From a checkpoint of a small transformer trained on Wikipedia: MLP 320 GELU.
Each number is 128 + 32 x the weight over the matrix's rms, rounded and kept within 0 to 255. Layers, rows and columns count from 0. Numbers have three digits each.

# layer 4 attention value, 128x160, rms 0.0867, rows 22-42, columns 0-159
043165182115115149110179151106134116153075080142160116117126147138116156060109165129092152070153224204133081136054138116094129096174177163181148099133100170071117163099073085056119108026163129122112084174140217090128092141158158168071165122083160131187092091040051149134143086181154185168160185142228092095126130139182168221091180152118160164101165056097146137142105097121116110186177166145176170157120178125150115119165122067108097163118072135100137162128139130136151070101140049
107148108122074080081107097155126164126117086076157137168090090151073080166104129143150123164159071108122222143097144116103099153209141143145136049092196048076097091120129152154115185162116139100130175127121207109161073046093093130141117134145123175142134153164170187128159058118170116108055144125129178168135119144104115113096120114130084074123140151109109057143112136120139140169063133138143161122148069132068162092074136149099167128134201148172118156124153073129126096154172136
101115132234172145084140123198082093138065110121201149142183083064123090210140145134126202124165125021138096121051141124121162156133134140116174100198131142152137155107210133134122111106134116151098126073136109154131140127106144096126102083147129112138127072110106241118107140097156151088183057157145103098112111177187151104097146113154058159117139140168134173158188121135101093192099100081083175162154121140140116155160140119131114104089140138162134144156162090080125126138144150
143139054152149130098167137199149082087104224149120182140093139087169187145131175142150141127113121139121121140122111137092156091069101118038091118136117069169061176096142081154122115138106141141147099144147083117134114145085086105157109076087128168170133105158140143091198098117072121111144077169129198116082097173160160114096167149155126111168111132129092147117177186126149126135169162119175245158194159137100143144120117159204106073090067131145170148062101098105091152163097145
120156157181132141098232147223109185176156099153156173114075091069093051194158231067165140146138139105173165110097065115120122104103094144153096171125089043151187133086225091125118143183078124128168119087135163119151157150109183080101071155142143113226134102164156154150108056129128117131141120181111088023130161074162087093133116106129173161109101135117092129220145050134120109173138117114167176102000081135153138121255127155107143139129179083077158153129153089114153123156112044
126107179163142184149092093146081082140114170043177104151139118110096081143130086150054127132126143199153100240075117128129094130120172112147186128230143105078185151162114124103115094142163152112162162208063110137151118179117118171057112118123137196103071097077091093161099054108132066174074127149122084122155107084146085118095132114109126157143148146154100208127179152130145136159136106103115171200098093161187131120099134110100108203135163140088108137135182145140105133121094045
042160124085061076183158075141122092163187173099119137114114091097127130093138143106159159089165149149139132127185128134143151118127082140151169109134158093164160113126138100186140096145117100083147117137147117120132165175129104128101156138077117140056113078158125135159079136094098156163196152119088153109166140175096113159142182039122202152170135180174101139084127101117139088130138158089076077158191131118137148135141143121128104116152154085101113148087173074142136164117145162
115120090158073130190099131092171095164118145194097078106145169099124193125160151165152083093138147195208069114170178128106195110173203086126158103138065097174086122058100160086132046153128078185114059099136107098108166175138120094154182106085138076114184188176127083139158139143124085112122190161093137148122128097077155163207157102095225197148148190132179100085113137121096133134122148158118134203112149132107090135171116119112088079174093143132141148086111121087049168126093168
073175147133100077133199138163147149084139113131079164105137162132077212076129137145126187149138164150108186056200185109082168091158150128148071078000127121151087101136113135116115164166097109134107102119201163081141104120141123086123140165077104046126112120125186138074168209141089181125158118109128185149102162242089184097097089131123102140126132109081134119103102137131171130083116075130159168042152120087129178128122121060158152119210036099102134149117081111158219121129173155
086130090157083046128158124164079151087171105187117102101153127142142176105104138131178107095165169138165067171133120148132103048077155165137168158155084137106150052093101127087129085107094131101144084081180124143167104162117147090111146168082111133061184122154120142170094157097157126086103145129132067146143122181116105146170134115157121111150130111111091117092150056127099125177149141189112151108108164120155143140149124118089150114141067106119157109176179117135203139121147121
158097102141163169174142176215087101093143184138100167115109197135108176143145095137098157127147135141171137119103137137108218141138185092104075158101057158137100157117075143062130082131144105165177114131105083133089107185117146107172133108143141151198108190190155051081088131075161053099103132161096101123109145072136125152176100154113137159183193168087193053151130127125137192107119118109146146134067135082122182129093125097117126092115060125116109137103109173058070172178084119
086099091126117058116151087116107162104150089137149117174114082078095075089142183133105122088154135137144148125095109124143118150159035124091097065168147119115113079138184127110139207166129109175137129118169113150154047073139061115206140156018111134143115119173136165193146157145154233115068109123126193189143122183022124107154165064122176134095161085137100141134159130125141145148120155210071139118168108163089140102117114099095141093159149148167105112142165136242092133125118234
157162164160170105070092161239106131090126112087101046135103107149143177162127109129140124150129141119110142057097158134202153183143183137144111156097089236165165100193109174090125087142218137126120145100123093144070092097133127144205175092172136118102035138067123112130114109066156062107088107077131128091146133119207081122119057161154103127149154182078190165084126135130121116161079089128091145026075096160117070103124126098121131108071109105144127103133070101184141121158118102
125152140094145115181094096124133099116138126087151078124134175191140126109133111141056130148195153144113113177124086111160104111180102121109113143081142102229148151160117174130129110139144117099201135186147095136100125165113098123150186115120125121070125089085135062155115121093096085177176142164125162076116146164008103130115105145072199152098151160058135208103255151132170159064145093087070162083152099199138080134135114117126130134204107113090180101075065178129155125152110102
140120177145139170114083121180114059113111161124124125090134126182094125171121198127052189099077176130129183089095123143139146135175197180149070070080075197161046185101116146097125114087162146168160070128089190132102142155152183144131146074119153140194111207067121117049082136096167122158095121115104086014124138048212143164093075193168124191115202131111232113151126128131102123169115178123123171072077136126116172083097139120134085132075163099139116138103108106098107108188137065
111116166132096119134145050081153100106119206131127167128133122136062112073094115127108138127080134159116183185124183152085060146108087133082129143092151122126140225121116193114110097151129163135089095189097168106142137103094165144079083147168123233137115102080127088105167117179070178180150141135123162143122150115195126091109132168125100121159152036190118241080101142136127189140065163136137167139190131110128167130106121224173094106086130167119079173113178155163071097132102080
076107092143177118139186140165092148117089134156128147129135096094188186242209099124199116134043124128172065060096135103178202150104151102141158178146127137102145083114161110139137079139102115161094098060102095096124148177161175052090072100138148096145110135175095142154149105064164206097187120129099117128109095174157107143162114165116150110198105150170134125164130138127103128205099079088094000072106128077127081147189150099186105127102098097134177164195118130116172118138102106
113079098147130091135147064181106099120133148141094088082087147160136150134122111120141129135192212102163108099114142127132107065175108059118145157126182166089175166094098141176126082164158119149172115122131099132132167104083076145077101218120121134041125105177090138091167191118105078073153136071152111223127181077121135168099165177128124110160068194124065152020139124122107234131081096155120138174154209120126161160177132103145118143118058106102116135187206151095124164077111077
066128137147168226130148103143119081179123094148130104153107175117067045100118066085107148154144131077170111121069077126194112116147073088107082179158100103072133160150043094136142132086165119106138178150083100114117217162087100095170093151140140152212154095093067064156150125128146118083146185140165143128114116102236126162154143183145106196137097063189152140117154215116147146199103134115067138198151167101129116099142158184159087068083085122116106185122145173161097144125096086
184090117150179089110166143102146146082103110169167073107135147188157157100147143178156159185173125131060096176055139119104111134148128129105180130149158134195124121101158123141139075100132112114147138140095090120148140157108124113070121171075144142104125091121112147147164126155102156162176127210138134132094155167092120162133116142135107109135114076066120164104136204126138153136085110152105094077165194173136066139149135150114097126121132063113170137138155137151179127065135059
172175157129090104081124108167137149163056165203097125103125166074113166182154214132188095077092201175130173032182191133106132182089154139133115138028118163106109124145129138056134093164125117130103047040132191131108128091206212159114136094114123140100117130131086173102167100103096152131108129113125177096127143126170166143120091140133138168179141132121208145112086084131133124156140126132170157094086094055134101109166127073196115105109081144126111136143119054109157083158139146
# layer 4 attention output (transposed), 128x160, rms 0.0564, rows 22-41, columns 0-159
159168177177117052117125075158129101150127154076131171232152132142149139127025075127238169176192136125120146105198130140218154120090132000121144129186123081108108132191143075113255161117000168141125144046025104141150095074097170103203048122132171138085121150084176120186148163112131082083101098114171101077118154106095130128089091104095135164123126132054153077176165122134125097129128116079110110126080226149153093147152112101191102039152116113090144120120102174155129132170131158
158134125158087140158135074109131101131116168062088151082101135083118080059170124132091114133121085103146130152068138151112137140155181146121169111099143160156077099140193091160102072204131070154078137094113082072197104149147211171060121138149147126098132102176074127169120178206120084095152119111068099148079118130152155167104162191075113163094113132146142160112133116175188127077115154160153150144189114161152076177106058104169120128110154143125144116187080135130124168101133096
133121135101070126098117110182096108103126140127139140114093178143150147093226154163074052126081093166112145137205122190186143126114073149176128155118119148118068092113106061095074137119144158117180132118118124104105144132139139160115206119156108088125108120118144124170128100255093172135049165152148155105145176126081125130152120149108113150133099138108140143119134104064196124192169073090100092149146159127153139091157189104150186178128114083065079137152090117158086149126136097
098127151104141144138133130095066177111128077146114093123165133146185124128202144141080098048049157124144092113129108111056128135151148020203146171158153111091113158147139130122100109046078142112195121236105158137123134076154166113155170129146140102078106127126136127111120126125121112098089178153164127117123161131107125191148117124107076188121133110141083027089149130154121162136135125129185166125121107144097077055149159143076157238127213139077126133126153062146106136180197164
124080119118053110139185102160126066071159173168180111145118126172179061087114078092104099158125098111147109172214144200119064139161105025158105114120127199144138159147137046157162173180121136176115135133141159147159176139120088154083154116096192185113098161159182035134209087209054118099136104108174092097112215036112189173131192099154084110035125128152128142087100034122152118127151099102107120100220149183095133159104066089096159152102146121201070083105078134189184122081066140
172080141126045112093070143155110117163120136114171061099077148129090078080086146113170186154106144109093083140163176138139176157125097100027112157159042108108083163154148089077129147129119145126119147009101000166143135109192068109159116148121118137184143167136168163140117139217180101159135159111187101154151173152128130217066119160148159064169140124119127138153148148110135114135138088081136125102093124130138136164120092087193116151134072186162078205105116148111123106086153149
152111074119141109122129140101142110029132104129142107118136125086124147142036155122102150109124133127166076132113141055107116092091174170112099144105179148100141137115099116096165107129135125180139145113182157123154191135157085166132159128140187145109095153116146091109193087113115118181141150100127120099082122149144101105138132137124141124102065132135134077166127158255126119176163116129173102108090128173137103161106081135178078121175103193144114117111094109112160095174146125
127183121070183069142124121137141134093126160121136027069179108140150184143073105103157159124127138108055092138138069078086148099121139118085095145145166141133168103150114143105206150072095158118179158159170202098101163106163084091114111155132137161101092151070112125091157146057109179152192202103140105078111189155156115054160035077152050111115202160068131074156125167132093181166149166140158140153097078121135112137178186171053119155107167129092161207119125108091149072184165157
104181110109150151149146106096141119086132085157123140148142113160141136176060071112099111083188161078161139068089146155163117107098209069200178134165193105131143111107148176181170154137080099099117120174054159104153130147116194195138117097115174113114146100141087078182112148085145124146139046168064147110134113134112117061192112157106121199090100159084187071092071093091144131086156209111168177133116130183179125079099073218155137128160163101135155033140131087162107091135086074
094082149140139089152109122146150095124186211158113137172169113096097142138058045140136122108172118120143103111186127093090123118099162142147119119086124059098144112162105157073153113083170139092151124129147202129105165128106108191147165120128124131177099133133142123123109121118056137166139145087156105129169128153123171102168120093184148124133108132104123070182144144150113139170155116105126128138128090108126097143090255115109113127156127126081123114104135128177095150113134119
078127134055165122173114176122103174147118099138173062121169063146178122141137109132066144061138182102095141124142129073066129080103068126104125123129094138149142132142144081145150182082099140105132088173106118116130085088160067117107061141105132163146158179125095152166143147127092145145171147173173176117165147096116140158164112074195064101178181126066191183062144123174066197054132101106160171162132072105128123110165127121046175156082145107122102181120154101129116090133149231
157178125146131125121110075139126099140105154146117126065123143123108128098090057134062156131084031169154046123032122164086128169179155200209195150087168125100080131185172134136144056181168082068126126066122130144144169130132194080096100143152136142172117070141102105082103148100088115148107177059101104160140101123128127108190105176128152163135125089147232063123153118151151145129196119206148131135122177154162144105115105093149119129125166145069175165185022118098170152123153050
113128140059119157105100171134068119139157097157155121132174065091128159088140121120128077128181132120094236114046124097188109135146088209110210094120097089150130101136117041150125128150203103105141086169180087080161117130137128140045122125132073123160182116198152177122126129172128150173069117184148167162126091093120220164186105129104132067169132136056157204107142109129107115033126184125090070170110138062072134126106158088146174116155091141186130132111153146178045120129160124
136126128134176104119132147084124133105159070140194059083132113110147177172095122093171182082120089103081138143088129149096050101112114065085162125229094076142195127101147127107166124182176161070152131125119057158125172131210127144171170103134115111219177115132092164058092176124171169171165104083154119187106148122092059140161090164146154088151142123144133130152097076078142078148112156112133105120008160136141118108114149164160108130154107194199145144080102075087135088155115123
144109156101110118153163137096147139132118151107154087217138061126172137086132161153089132158147175123122213074161130135204126110125045082120122118139087093120142127078104029241132166134072149098112109139107062114158095085095139105121102099086110186070193187151069149153171145206153186116106123153094169112130115089151169174145140104170087060150119100033173166091193075114119167024105069113098107181160111163076100120204157117120185067095092102131128139168141164160071148180190151
146083124101113158175052171121154179093109152129124102163099098097124084129170136137149120141141170139135154107136134138179167175124185044107125139177175049103098146051109123153000126061037105126153155090065095118121107056114067032200104154078140087097097159145141140122112130118238133095096190092133115154147068123143052161091148134109168183115136149144105137172149174097122144135084158149199134093158122200135124105171105123181122167104145153094155155139163166101116154102174137
100083123096078099068137142140069091116114103172166164096141165160138128119177143083127104137159103100109106132229083142165122127120125188133134137092093168157166111150027153049210182090149151148156110162195180092136123114134110134100128145185178134077090149088190051122166085192107132136114043175049168133136168090084092091149129104067093204088117184138121128051111176103104120159197164090116115173127083167138185133156103107125174122106148106155072152142163104218140107107103137
085138121121116106168035124142154136060135191096107178128131115110125127182116137111147121098143138124186043110153134043091088167098124165113051159126200035103133110156102059000120143084139090117165138222151145085075144095142099218188122148165157086219069134113150208147121143127146128174099133128145118097129193150127122114131106124108108149138190114131162116180114188118121109149098156118186153132090083100067183144123085175140160159149091121149153120137174120124104144108086167
105128141056102105130112208140164125114119098140184159146146144158126145118216179170202162157074153164096058116154102089134116099114053106100183127149126117116112120182097076070124114128086140168171118095103126086119098056122111098107144131139173106119106146145140136137164087081158109082085131048221146157135124066106082156117124110110145150147212127145163179138183148228167073131088105108173089121108128091099130163136101158146122113097128098146086123122142171083132165096181209
133106135102164039131061096102104101082172160097100128096142172159094120171156153089164104149112082116155137166163146104147058167114151082107154114091122105085113108174112125079167133149153175098179164161108120124118130126123157142223185168179161096153138118082143126143087162126125113146108144090131122098152096120128086139127122097086238139154151144153102141145103134150136086159126191077105105145043137121119142094117167129120143122109168170139124107101134105127111160124126164